Part of a small language model's weights: no biases in attention or MLP, skips across layers.
Each number is 128 + 24 x the weight over its row's rms, rounded and kept within 0 to 255. Layers, rows and columns count from 0. Numbers have three digits each. The size before them is the row's rms in percent of the matrix's.

# up: layer 8 MLP up, 768x128, rms 0.588, rows 355-438, columns 0-31
# down: layer 8 MLP down (transposed), 768x128, rms 0.279, rows 355-438, columns 0-31
up355 096:134144096114144065152111125149137129115154112119112175150086142131120096122138159118156140187144
down355 102:128149099114103118138124087176138127146157095123150152088131101147116124143141118158136119097094
up356 099:149131117134138111097148128136108119084137118155138107097127144075087143148121144149154121130116
down356 099:113100135120103116162118103122118129132136123153119107099131162119093135128155093099090167088120
up357 102:099148090143138154091128113119135103117123091139156110093161129103102121151142131105121141130118
down357 086:140142112165132161103174147150096116112139145119114140121109109109127114176143149125137099170136
up358 096:170092136088137132144098117134136126088137145143131133129101104122116101164161115143131109090121
down358 097:104085116105103131126081152125151121108140139139137145121184114106140156113128146108129127135112
up359 106:157121075149120093136120119138103147120126095140148150167137131121129142127121131127147122087115
down359 106:163120137155167123131098135122152178120097113162145126121123124131075124117132110131115120129152
up360 097:172087143131103112143133107138179127141090060122092104162099128128113122147096139113122163160105
down360 105:150115089148136099089121123156166113173115114127135140142110122124109119162139106178126108128169
up361 109:119151106103122115141143148151123111142128096089130106090170151109118111132134106144104140106134
down361 105:141141149141157130132119106139121129165103105141119092086144140101099142123135137119098113111169
up362 103:142130111100100100122121093140116115147073131100171091086134120112118119123111139097110135135105
down362 094:141114125093150121143118126149118079106130139135137128115112136116131090141123137114116129141137
up363 107:155147092131117123150137113128108092078111158114127112085137148122100112099136142138164102099116
down363 111:126180106129115134101126125097124122162124184096131131154115176142126176141132128173176116126114
up364 114:123119102157184130124129096147115172137112147131128110153131161112112094111148148153151100113152
down364 110:161136113175186139094118133127126081159139139146124096155111131136115105105133152134102119117149
up365 005:164087128086119170133144141106137158137118155182138140105131156145122143165127114070080123149105
down365 006:123125133161168163094141121095125147111124136108107154094117129097129117096153149160104155098134
up366 094:104150183163128133122133105110112167133123122084138128144116124114121124142121183082128116140138
down366 097:081053098129161098153151137109120120105138124116133111125146117139122142118184130134114119145154
up367 093:127115130149139132103120134105099122113154156139154143140132165132128105104164123104127111139103
down367 092:148163138122125128145162156121138085130140135140123142129122111156128111082162132101076104138130
up368 105:103114119107175142093164150161172148162150141115124154131151146132095139141116133093106146102126
down368 102:087116120128110100072165161128137152161147087178117137114168169105113186141114125109106116117121
up369 096:131131125152171153104119143124204121124104150135154127121138144102115119149132077123137122148147
down369 099:157123137166115154148122139157125133166129144128123161128124110164137112117117087111143159098140
up370 094:127111164080145126134056120176105137145136176117101147115142110142114154125083112110130152114091
down370 097:110134131099097143093093088130135117125135127124125129126157118136121117111085106146131161109098
up371 108:158111137143130136186152111139140107124138119094132120099160137133155183136115175099143192124134
down371 108:123091136108104101178130112134138173140134113149157137096128123140174169115107139113109144119145
up372 101:115160130095146132063155112155120120137101118154157117146124148138114150128103126119143113144140
down372 104:112098091118129112148112152122112119193147121118166135157137107127102165099063155149109110101129
up373 094:138127120116112145129110132103125137118109157175123122091148139150140117088168107175176132115159
down373 100:117172124127128162116140164095127134119132128141136116136116096141109147118116123143177100124168
up374 105:163132154126075166130139169151121087095117137115149083135119127133115098139126123115119092135122
down374 102:148169127136134136124117125102089126096064152109120140120135057136133144170102119139147102112110
up375 106:121121128127149078108126120123109103157115148091128157070085136122166157101138097141186118158158
down375 101:135116113115131130136113105108120131114115100137111128097114136134135128104135115142171095146126
up376 102:119136111145135127147136110129101079102151105108120124143146133109077091124108120089108138123090
down376 099:108118112145104119159117110143114142104155128105107126135108115130123149128096113116130123139156
up377 092:111121107095115127129111090077112124165150100161127141134110132115120139149099147151135161124099
down377 095:123117197147134120148139116135110138095097109145096129157078103132079158157164119107135091088103
up378 097:129148131115146106114130137134120107127117098161125096091115163132160130124081139154112166164163
down378 106:095104095114132124095136143144148122112115117105123130140140149169137150143094151131105097135159
up379 106:114108138094146086142135121121149153127108109123149086114177149089129108159148115125105138126103
down379 102:120108149108133114125116112099109139123135103121160100119137136119140144136111153093140189103152
up380 096:125120116103140094091110094127134148124140081136124127133117079096154082109111108130117112116110
down380 091:118153103116139151111147104149155120117093118113121103145155065123138064133131114104110104148121
up381 097:133116110127150119141162112139122082142131121122131083115122190104156139136118149133091164162140
down381 101:153109149102103129139148133112119125139139088107120111095153158133070144144156137119129126132130
up382 099:110127139150114125097073125168113109133111086106135138121123123174120135162140147098113099156111
down382 101:134167147107145136086114158160110111145139164133149160119143155165126172136145141116104101172140
up383 104:121156136150113119152151124093132121111075130129134094073182139133132089137099110163098164081133
down383 101:137138118124135103115200102150111116132093135109095105128125154143136188098104110130118175104114
up384 123:132181133107118147142149186115100126109151119114107147131136088179152119149164144113098161128137
down384 131:129125185102145142141170116079117140117138131146132139168148126125123097135169118111128159116169
up385 099:163158127125085142107148140124142134100123126132170129137120125131083118115148128170108070087059
down385 102:162114107131137120067087123093103122111126134176153154139111139147116157140108062155122121094092
up386 091:122082148126117090133116134136144124088151103121138137110146121095131114155113149109172123159129
down386 096:124146103118099099096179142143140123157081095133136109138120100143118116101130133093098098126092
up387 107:122131144173151097157075120128099096179132135142131142076098155135151164146130118101112102115133
down387 115:163133151146160104144099103143111084152152147155095134124097137157145151064110122118162126132142
up388 105:171174098220193174082124117083089088114129117127123140113098137105143140107110108153128138127132
down388 101:161136145155144149103100150155183107082098138122144143101102127116148136108133132110090123124152
up389 115:170145143122085130094140159139120105115144172113120117116147139127133148148108104092137111090118
down389 119:129117075093134144082172139120088153149153124106123159100155072096106120138126123114131130140127
up390 010:116131089120122169115139107110128125140162097141173120171108160145106116144169154070124129142131
down390 014:119142142158112116123155154137120153093093113121121151121167140096172113145145121159150109138125
up391 105:151089120156099150139141117100134138115025114122113083129128157150122119144146119132121130143136
down391 106:142138108130110128152174114091145153091100102134124125137146144121101145172123143154070138123139
up392 105:173165104126111107174152146122091110129149111129151115161128136126112165129127108123142128141135
down392 096:178123116147109112138136092118087131100126127162132117115135094110088191164095104106170180149108
up393 089:104140106111101115099132119111133135098134099112126127168120108130145145098131064126145133115123
down393 084:147104134114130144119121134132148128130130139107145102138123164147143121123109118079134161115133
up394 116:153147088130073201171143125130121153093097103132129124126161155133110139126138138135107152164119
down394 116:116124140133142167161133102118158154112112128172103134131159160118104153074120163088111152098131
up395 107:149107124149179154162164109146135162121104150151142155134137133154173144169143168102160144124125
down395 118:086149145184136143143117087176153123097112125181132102131137122165143153087098183108134160121130
up396 104:132106138135125144107150203127123108076142062155113186141128129153145097113122126065108138104129
down396 101:118138142159133121112108144127125104136123118143142185117134104114127149108139144094127107168153
up397 112:136145121131160119125154122112102125121161157202120138129163143117114102145104124120102124122143
down397 111:142134153150147057164147138117120126155160124114156116155111121104102095095134175099136144119118
up398 088:076103121074085131141099153135109133136168114121098129146120145114130123084149085089128125121122
down398 085:129155157129153148158103151161129087144126133154129149134096151124148156126128118123110149137131
up399 121:113099140137088107104113113098090098099137116111119114158140130123136122168121105126126080104153
down399 110:102169145143086138130138145117170120139134141123134103152160096130126148147099111091119066093162
up400 105:140138145127121154152104130152119110108150157140151146136132115110124149146117133112133049113139
down400 105:118129158119122118118139151122160128093156118142151184123132128152108096146124139116085132113084
up401 115:084173123107103105114136142124104132125155136152127131141111139167115141131122109118143097121150
down401 108:139136117158115111157172141141118119108138134130122155125114090140125135145114093123129102100174
up402 093:097131133142128076139128140160097134091152134140127130118171152157151156121099101120112130107129
down402 098:121122118112138106072147137165153122116088095131181097060128148143141122117066089128113126104124
up403 092:120158130122127137116154119118147140133077103099156128077089127113133113127116117101126138135124
down403 087:120162126130143137150134110188066110128127135135161132102094097138123124135070120138130108141119
up404 101:134104122156124148144146097164122158080155146104135148167151117128149144127147142138115154155084
down404 103:104094113135099106139116097154124137099129129116106117154164113168122174181141140155087150154115
up405 006:168129135128156154118158078139099134118135145153078157172113180132111108130136135085169111130149
down405 008:097054145127090142111135158122132121144114137121159123113120087114151146118124141101127130157162
up406 098:137103089144148120094161135120125129170143134088119129099164122124160141147118101148111104133100
down406 103:134125101139137172083123111109108135134092117141137116089151162150117126084113145125092127162161
up407 091:124103115106082133119118135151124110147135135149138142127113153131177110130180153132140138150109
down407 094:123092141104121132116135091126128100096103139167106111149147119116139092118094150146115120151142
up408 106:099101143061136105104111122130099158202123134090129093161109124085106142129177111140109145133151
down408 109:131148125128153149084124128128103145110164112133101162125092121089147151143134113156122121131110
up409 099:124114121126111146100104128159061160152104172130136104156149128151108112099139126088159149111136
down409 102:109061114139145119084116131119119138104118142150110145145115151173139112116138143061117105142145
up410 099:126095150180167130113141103151132136129096118122128160134148133145095100150158139162113152156143
down410 096:120116145154163172131094142103125141147092116117185171114131110129113085106158154180102149162142
up411 108:116171098108167142123157145141166104140147173130134145116131144156125151154120108112135109112118
down411 106:133121099100135123158116148089136126144131147137125160126146135138122096091119151120138127124117
up412 113:145097152097145094176179147168144110136109086098097170089157128150089113121108126147169159117145
down412 106:115133137103145100150145126140125120156129134079150119138138093089128147117087152144206105128153
up413 087:121124143121114156125117108131116145140114095140121126116110132119105106123099104100133122084112
down413 090:115088126126115141107147119135166173122114141166141112135147113112117112124138117149143133131146
up414 084:140125133132124136163126124094095100133137166137135152150102133132151139129110115119128081120151
down414 080:164091116122132103120152114096121139062084129137112124149112093165132137133102126104121090145135
up415 122:100093086152143098136126088134113112124144110102126144125143118101119141169150114100133068158120
down415 120:111109123134162118133136154113145129123135128107125141094140131110113168125147124115087100135114
up416 109:166144134129197137142114164126104117130160126175152126107157146114096150149140140143097081094164
down416 103:176108167116153138136108098132151127102138145090124133091129150113113109125084128141114075057141
up417 087:120132091105131125111113089133120133099163096125133106098135093108130077088110095143127139147141
down417 093:127087122117177138131153113151139101165136158123107128081177072091100143093108139133107139122112
up418 096:102104102123121156101123153110107141187152164118091086113129164101138127144143121088058144138153
down418 098:138099075105100119161141146128115105186152143137132114155085157134142113068153129109116141133135
up419 108:139110127138130180102125148101135128132134106124085162112128141135172093126123122163131114143163
down419 105:154115147133142155149131158113090116114137126152141150139097160096122102144119138166104115159157
up420 098:156093164150141154116124127163155146143182128174118132133113119145131132146168106088140133126137
down420 097:164088140159107139178131168108136134128147129123117088112156160133130138136110141152104173097144
up421 099:130143148106167156125122135146120175147135087136186156140160146129137148101162137136192089104100
down421 105:147126126117125080163082130124191084083136132131153134114147139136121084122125125098153094132132
up422 109:117109134136078113102114131087126118130135118138125132131119143143130146131147123117090116196116
down422 115:100149105138100071167107143100102135141152149129155120153139109173119159145094105106090121150112
up423 114:118160083123114133136061159117108092132147128104118098113084126146130146142129121149123116092136
down423 113:101137135098125153166137123172104108126106159151122133091102113159072122116128145111129140152113
up424 096:125131083108125174121151119144094134122102097137133114144107118085122187128121160092123183115149
down424 092:110129143158119112134113125109094116157115131145143119107074136065128152166123099165146123108145
up425 096:166124141124116173119136148117086130156155119129118108124182164115121119158139096113141120127128
down425 096:149178123075129129146141139143115124154127137138091088121160170136106135126162119109096121129150
up426 092:120137153116137129146138074140132116122043161102153129143139155095130115169111174131165184093163
down426 094:164137124124113117164141111105117135095126149145155111125149110081103117144109145156146179111145
up427 104:111147120107163105137109156085104146096090114116131161162167171109154128131165150139137147119108
down427 105:127152156116162096164138105119126179077123133096119096097193148113115109136136125115119175138119
up428 101:092117106081104120126133112140118128100124182128146120138123130138156124140109128122151160143086
down428 097:120161130158134127126130150166123091117142150127099146144141082119139164121135152120088137148104
up429 114:112132160133128141128116098119152129114125114162115108100126166104114133137163147144181140166154
down429 121:101126165143142135150134101126134163106147151127102120133167188122094134128100120103140141142169
up430 091:121159138099144126133170083177105126143135097117169120120104126140151104108155168150109134131123
down430 094:149099147110139173132138096168139131083102150126104170139111127136160133152131162107065168151135
up431 101:138181165110111151147113131112132142132178132141153063134146131121133107088142108141130162110117
down431 103:129154137129122165150133124111131077068142117127116082175132119130106147118154130128110148115119
up432 096:116127117146132119121136118149085140142157136110166164095154123085128058130148117093113134132112
down432 093:099150080111112133114127113138108127120142117150112104144078094157148117094126151121128129122126
up433 099:140104146152131131072134158150149149119129128141112136120126159149127112169109137185135116135102
down433 104:114120161152124118121110109153136126119074133103113129145114155160112139150163143126169097106125
up434 111:136099119094127171130143106144114149140126130117150175160135139147122156127146149101110132119137
down434 112:155134091106137135133108135141108114100133121128164138211084146112105093160120130103151089105140
up435 099:161157146106104128130105123158168131087097093145129166099115136110160139119159124134090179126101
down435 097:130099125125155156101152136128126122092129147167142125124108093155141131173148112139116098114133
up436 109:106063146140123121138122123113099140105109155160108117113158161124118176138149103166107112093167
down436 105:141123174108124140138174171119101149127095135143113112114149112108146119152134157156129166106100
up437 101:147127145115092108107111069138139077126094143121172108107154138142153135098104142108114097136139
down437 097:132151144125123100119114122175117118085089110138129120106127131135135121109101128112087108140125
up438 097:136128145144115112177148129134131150130162115080141186168137142180087074114145122144094132134079
down438 096:144095103142109076154116151116127141092143111129158121146125111155107083120120100146100152142139